Weights of a small transformer language model.
Size: 4 heads of 32, MLP 768 squared ReLU, 18.1M parameters.
Architecture: RMSNorm before each block, rotary positions, biases, untied embeddings, normalized queries and keys, local attention windows, paired heads, gated attention, attention sinks, value embeddings, a smear gate, an embedding shortcut, skips across layers, capped logits.
Training: 326M tokens, 4481 steps.
Each number is 128 + 24 x the weight over the matrix's rms, rounded and kept within 0 to 255. Layers, rows and columns count from 0. Numbers have three digits each.

# layer 6 attention key, 128x256, rms 0.12, rows 92-95, columns 0-127
149100105147111113144138056125134160109131133130159092163123097124126123123137113111160159186137137115201135170153118132127119152119127149101172132155113081118100137149078114119154130172117140103092104150086159157115111117112141104077119139172091125113083138097102106169089133147130135110118143138182149098166135126116158119155147121201162111132118137136165144168150116106099098131128
097096141122136139116125138087146100141111102121196106089178148108140093153140133119103076147158137102159184134155126126096118120187133116101090109126117107153145087133136120136092123128108091115124132162115178174129085092166139136128123116108119088124126107102124103121164160123160108136119101122128133156090182103159115135095098163130160146158112111091170123172131132164111123104141
109118139127151148122110114099119128133137159129099118101125120151115101119100128072149101136127164102150124133140148120109147102129112169130129158160145143146106103165079150101149141117141092127124111119157144124089114143117111071184099138103107103123169110096111119141116160148141141079103113111109146119155101088160187175094153145119087172146151144132107090112119173137119111135097
132127118116148123146091121123134134143122068078124117141125122117135124112131112114132168149120117122101154106148148115121154116158149160120122134108110120122135178106093165098137098090109136143165100131079143088154169144135127107119125165104102120102129107118114081163117178112126100149118107167106153113154135160146095126121134119134131129123116144150142174112153107110154155113145
# layer 6 attention query, 128x256, rms 0.121, rows 93-95, columns 0-127
117151122105116122107078132160167078091122131126112138145145132069113133124106133107129151136151088182171122108108151097111158196127135156117094131119131117155214141169111150105155097114127045121132149144074146117122107078145180149093124136118137134126113127128069134117120203132105090108122120135142124140074180126138110145170160104113152114132126142115149138125145147209138099153137
107096084160141096095105110125125163115086128093129159120122133131109118102177126184158135147104142127168110185141143118198098152152113119114138153097149129161125160144113134094110158117126128122089130125097114133124110171145136123160151097083103121094112087130131102093142141133095149139126108140116153106147179106101125124099155135150102109100083131146098100133141122107176129157133
104103133143093098147137136112148113158146095129123095140095170138134128189136134152087140130116139120126111137160115132122144137105131127085161131157140114111137135138150054126123096096100098136131106113124125091114122092136109157111148165108118118140140079141148120139094106149185150115128142162122102092117190122143136098125131123140121122110147147111168118091119120118114134129105
# layer 6 attention value, 128x256, rms 0.139, rows 64-85, columns 0-127
136104155093154152138150118115107139105120140162129157139116084096149128154139150125093126162132110123130112168113126105140128122101073125145104129119129157131101117158153134099133123178089148127112133128154137123155111084141090082145115146155126127150133148093144082137110107119111122139100120124145148119140152117087141162118167120148131126155136143140108122135137132108143103142132
111069139142122136124148122100118124150132118126131122120117139150084146127152122104125102128170153146144111102141107148115160136162111141178116142113151120133107128144142097074130148108128130143145129127178099155159109098124083149122124111135090135125066139093122159141115131137129153144152151118130155113114117135133124091127121115176122138141139132188126126118112135141121102134107
114155132130107117144128072093144113119107102135119168099097126119072123153135105132123137149159111143112103105137119144132115103130095100116142124142146118103130133143164136153103105148094130145148144139126090157173169108154110104127129143137084137127100145111131131107107136071145110162103156134145129130133093131158096100113120130105115100116153140155113129152152102122145118128157
107128138135103122107133145145130122164090104119111117139139119112113090126142161130107116147120112139152137113119139124101119129151161122128130163109107135122114156128138128129140112155149160136121113149117106118169102123091128121133157155110149095122130124091110132108123131105142093161108115108135121099125115086100136150114118120162140118145153131147117078100125117096120131140145
105137129163109114107132130134109125121093136156119123115120139159115132151119141133125125123119178141103148113117121099142125122130154140154128144115139123126153140153135072136123106135140115120155152139100148158126100136112162127116143120143147114096136129162129102130127138146112142098132101149146102141154126116126134102115093095143092156140170129138146148083131147121118132125116
113129090170133134119116091140145127139137148124124152143111139135119125122100150150138143137135114153114131133129135135162115108105112126147158116129104133107116097098144139122120140122107107160110121109105117107159145109137145138131140128109107159134114110150112100101134138111130133119139156146133109138150144150159105150116146141130142131086154120123133100122139151125146113102130
112101151120132111146146127099142158145118128101100136137101123141098143164166112176129145121138111112153095108123115153130108155126117089127142119121095108120126122123112124129152124120153120110143118165148094143107106075126117162152142165150110145122113148119140147114137133123159163113147112151118097134117144143125170100119115077099136122131164133148106149115132116136128123112117
120102136136145108114136135131133120131150160116134106130053133115130088146128160149111153118117124141134109155146133142137133143102142172158126147117129129115149124105148120141083110117144148128130127169123173163120110131150128090150156093130130090115095145109106139138144122121121125112145127131139134105145133141105137112121128143124121142135110110123117157137104117104168160134135
109134111111119112126126139147137121158106115139121125136163144152115164138132118131144127137123132146142089117143128129101115128091075131096129133140112108128096126151119108136131134125139138104126125126124116152137096154129099139144114104113122118090097099143099124142139130128167100144153171109120122144107112118138111142126154130084121118142152151113128129154144133123140127108103
138122177139145120155103146140141137131154128126127139139137129130136111127135122115123125123127128144158124122138130108157106121116176130088167132113135137108156153111124138135102115150090121162096108139101172135150076086104105128115118107101146121104110152149140106140094138134131118141114154158143149111135134119101131139151095146149125145129126150162122136136142124156124082150126
151115149117165124105126129120103147135136128121135135152152153146155110116112142159167098129148150139124114116136140111112164151120118176086112133123106160112103131151162114103152131138128145179077195111098144138131137114112112163115100134085159113119119118092097108130120131153155094130120145142111127100124070129141098124107130095144113155118121133150115102153146125127151136125159
100091102117135139158111164107132091139116077152152129123141171118130107143152100146110106148164122130102096116124128128128121123086154140149117131160100127148125107123156170119091141136109115126123162132128135085121140119148137167114157129115138143177128137158149126120144140109168155104138111120122123135138158129144134138123142177121101145105129120115129123140124177158142164102124
096155111106111114155150101112150128136121117115138098172142154114116115093124123151152132131205128164095168073135161156124106166117134125117130121116105118071084133143088151148107112161118107182109117145079147114110113128114174157114077127086127141123120054115090132080116092125173160190136137105082109093128103122180125129166086131144119134170096128115115089075128117172120126126113
100145085104144108093116148177081092156109112136153147106106072132129141098132124142157112169099143115126111131114145107126123135108114153116123120127118135128097110120146129121109112146175096100102130113101090152073153132113108135152169159141147116125145134118134121138152109160125090125128102151145122144143159122113137127137120098104156153129156133137148138144129124080128173132126
151140128130137174129121100108136157114176115121137122145105104127150119116124120100115135185105136130128125132098147114127119104122116127111138099150115120103115163160112099115113124102134127098146146127140153144139088132128117082147112116136097117115139158119145140117139116109133134128149124138169115099119125131126110137114126103105141108148144113127098164133141132118126106131144
107128116104162121110102125084102130129104134153110143145120148135137093174132125120093140182141147118108143137124137104133128114164105196113137098095124118169147117090145132117131110178116152128128147154087134124109134135107124114119157114171118138109151128105139124086139126118140125152169126119125142123153130101111100174089131087113128153139172133092117123123155152161157133105126
090117114064147097153154145143112128118078134146129123153138112149112140132123115122116165117152088164131145120164089140116153130159134135105120129133141095116101099108094116147101096130135076096091094111126151148134124127116135135142134128113165147167082146073144163142140136113105155160158156110146096106120130126110134142132136143107121114091136173145137137175114113117142153133116
153131089145143160099107125122154120108136132141134154123135127114105173108124138126133125135096136145127099120140137127153135122088130121134129155128138139113094135150157145143141149139129118129126125127134128133187118136132134125124108110130129133165127149123165114129139120119131146115147123139106122164122185149120119165136127131113163113120132134141134135125139158149128111144143
105120148123155058089091169148128117114100139128138128164158136124137125125133119134124138154120108127169116141124167086145130117124123122116122084145134125130125138106105153131113151112180147116117127132141116149129135164120138107137147117118141089115154142138099139186156139102118126120135162138122095137161148088123115153109160133117125119144155123147163145152136142117120155102174
121105175170129136111104131136120137147144106120117145115125103144138133175137116130139094172133164081101159157109142124140088116146116107163144136121133165137132092131117117131120113135168146116130125159138139118136156078117125124096117174148124138113146141196131141113178095108128135150131094069142148124097132122107122136140141090114112164138146090094123151150169141159126140122126
125126100141126125114126138163131130126136126123115124105138118144128102094109137131114131153104131114149124155115097122143109141116151112120128115124147130118134106128089143148102116115170128112126129122150127139083131099120134131106128115123095148104104147153125122149134160134122105151118087117133124160129114117121122090136115147100128087139119158120165120137132132156083145126135
120152140118103135116119138143095140089145142141126139146140158158153136119099111155118107072138135164094137170140134121145104115147140132126145106133103123130141129097124132166098147151103144107112142131144152114122157154142154143137112099123144110122133091149113140136137125140152111147122141127101137136151101142136130118135137149136136146151106117081123121118098144105157167170155
# layer 6 attention output (transposed), 128x256, rms 0.236, rows 64-85, columns 0-127
136120169165100117121121115104088148147113107121134145118124100160170103175096087129100162149133096130174155154122109131117154106169133124107175098144133148127159143096096083108142147090164102154145090102142179135139111106135117162137162159135161101132148116082146146100170194081143130149148128144191080098117162142141147148125126125159176128165147132122120119107146123119150135128191
149140117094140151157132074112155107150148130130130111149088173157126145192129173137088173110101156147152092172102149133151141126161149165143110161126106123132124137122158127142105114158122083133098136110140121137128123083108126141181152143142108131134142109134123146112104142137154103145123098124124126145111091129113129103098116142143120137129124114135148130143133101112139136131155
116110159123131072106136135112155111146119102092112139122152090157109094173143105124118149102107102168154142133134104138139145122113132111121129135115144179128144152104099151114128135159142108140080082114112168118109111126117141166117067120105091118148115141126141113127105125127120157142124126121109145135130079149118132071109162135123159142152121116095141129128147167137128175100110
125134146071183108150155115144131142163093116113192107119143089126164156100145114157151102132118163128121138097147135107160100151132105145110137139105113146110126095132120102106145130129124128148148142117125122172136113089152107149131162141125156105158102155143183140163142111176100121134117093125120087098110127126134134080149147099127174105131122077123122130101140120114170137122078
128126123128079110116124139108093128150140144070145113116129153161119116134157120194138149151139150148149104124121144153127108115096112140141106080170120105128122110155139124128171070165136150150119150099071141135123169157118104146131156100164108157139120107099100126175136093141056123131119142123110124115115102144103111138164121120107163095191135129129099133148122109089096094146174
150125152116148176115142151088127124094139112132135150116104132083166130137126109102134145090142120110158130115110156122143120133151153143101110100128124120112151132159153103137145154143130160131141160143155158128109137130149100120093145167188117103123054093094171156165154132140129121155129087112135129131150093118125114123141144134146104171112095108108123125133130157181109102102139
115146120142113120109108127131175109109100155160085123107108084094118108146158144130103179101127147122151125110108137142098142170157126120164129144144129087146147131162100092140150131132157136159114162121124124133164105162162096127123134109134064139092183139116109104130107150106124118106123137118165136098161157088100148091112134155149069131115160155146130120111153136172142129109113
101141158138147119181133151094110149150112131171081096083159137125130123111137100167064136134138133091125081100115151109127133114137139116112109129121134151121140113098129162106133131115105163148107120133095109163135178144113104113109114120105137102100147112118139107144127157135127155144077155141113124140141133113132171115086095149084119128078148126124148132166131147080141138128105
153121091095120140120129152110112130119137136086119109160080154110105084132116131121125130117172085168138111080089112172158130136137103133119169130053092136141160119172113144105117102124102150161145116134133089082102190140122148147106132165113125163155133142137138159097129118166123132122112139140152140160109146126128106132119104127138168116123119083138139138075134133115095118114132
128195157160120139156185107123126147130097165160122097112176123124123166159128107132131092131136103155104143114127119128156100127172133133191119121109117123135084137128150166158088152138118141146161144115108160121186131144122101123147096107111128122120142126146125161086140135152118156171077158155175138125106101127135138131157113121150101128156157119101118125145145169125144153121105
124112100129133088128088120121132088117108120142175157107133096146171084144155112116131138153099153136139164163139139138126150111105105099170101107175128108127123146144200159163139126127139135121134093089160068150151140155101140131141106111114187131115201128135119135114147125098142122130123122150127148153104136107085106119130159102173116133128136086075147113133148128153125151156114
144145121147163121100135114149154109085146158138126109149121133154161136068123131118139138093092125125152099120115164128099165140145142127107118179113075122107131096087110107183131102110145114120116098098110131131149129197123116138176084154106131140169109141117178144125136125144097130145083162105158094119105093145125098134103153151122136138167119107118091133110139124119108154116142
109145126140135109121092105113128145118108129166151083196165158149149114118110093135052146141095126135135127123133123140131137108125082122133150100121093149108167130116084130151105120118133148166119131171100126135091123138094153106092109122139128112111134153126178127126162118117166101096093108107133147118155117119119155183170083090128100142136110170116173113144119103123110115133144
116122142128141152094119149127124162097133110173131131115155132115139056125127131101122091131144117111124128099125111114176138128158159121110106159112146154113133155113140148113123082159087151149097201143149141144119126172152152112138151131127104125195154126090130119136122109123101188120159094124100141144128111119125115168100207125153099139132135121153118115140137119132114115132131
085120132099162153124095099131130149131110120164099139103168138109138156083165135116122159121148118134122109169123104144136099143119094106137121162120129140130112069137093150141137140146156119085115126126149129146131167107119126111108123112114116125128158140139088114150144108151125089133098103117138158128129135146130132131167127120138085154145104101099138108085071122127160115110109
150121080150149126138130071120090205106092123109133086124104099114137152110112150165136143123097103117111137146091110088106149099117140116179106113131140142080128153156148093116098117176087123120085078147154130161141159131121083160129111119123182156112099134161129044138151150098123104111151100105119134100107153093165113172090107130109141137168125114109110137106143099107131138095125
120111113128075107152152119101140105131124133128138147117184104121109123101153149119145147092151101157160134107126146133118121133093122166141174134142105100158129198119113150169166136128132159130143149148137131129137142115155113147149153142164142128146094088130119125108128127136107175055118113130127152172116115070132114112124056110152109144158131108121136130096146115094133099126116
108143197141143135140154116167101132144119099131120099091119165124126161110131115130114148118117149093170148167121080180094120139130108139096183081146141114121123109119125146152144138153092195135127126137121111139118130149136115150141111095113082120143094115140176160088167148143151145126136142145176120106099119130159142154103158124136082080144132138110132133129113114123080176160127
159145112110147165143128125134129131115136127154158142130142094159128119097181137086126065133084116124106143137169119115116136134158145115149137117167124117181104106143126119126095137122096116111114125097127077090131093136141126113103156105162145110131104144089166127141110096094160083113113144104133150146122096164119139156096087105154137133106124143142096160133163145123146112163146
126103134140112111154141115114125140129136129172120167110112165081154101090142131105123143163140092100151134124117131153118123161149123128138118115153151130150145125159090127111124137126160109173116119125140167146126107107152110131160134143159140128122141098126118132098099124137142092126158131132121137169141117114112087141120108115094121116122143103133109164110151126112111124111142
114155131099122107140128171096135149110148109120175153136143183090137127111129096089121124125129093081129127125129120117115117149091136156161106174142086118098145100127185103134102115097137161164112140111130131131113160141120112116150118143124106107162156152111094130168125159161152151126134135164141098069137162097154154111131117093132144093110107078131155139128158114109108136124144
107132098156149130100141142140127110127095132158120115125124114096138088122121099058148158101120173138144146170120144141144124137121090149125124156119116117116132148106124109080124144122102163109084122054094144130111117164092088163148148124102160145121144093133106133128123109148096148156170077139107095137117108135115139138192083161111172111131146155087160095164182110116117099084098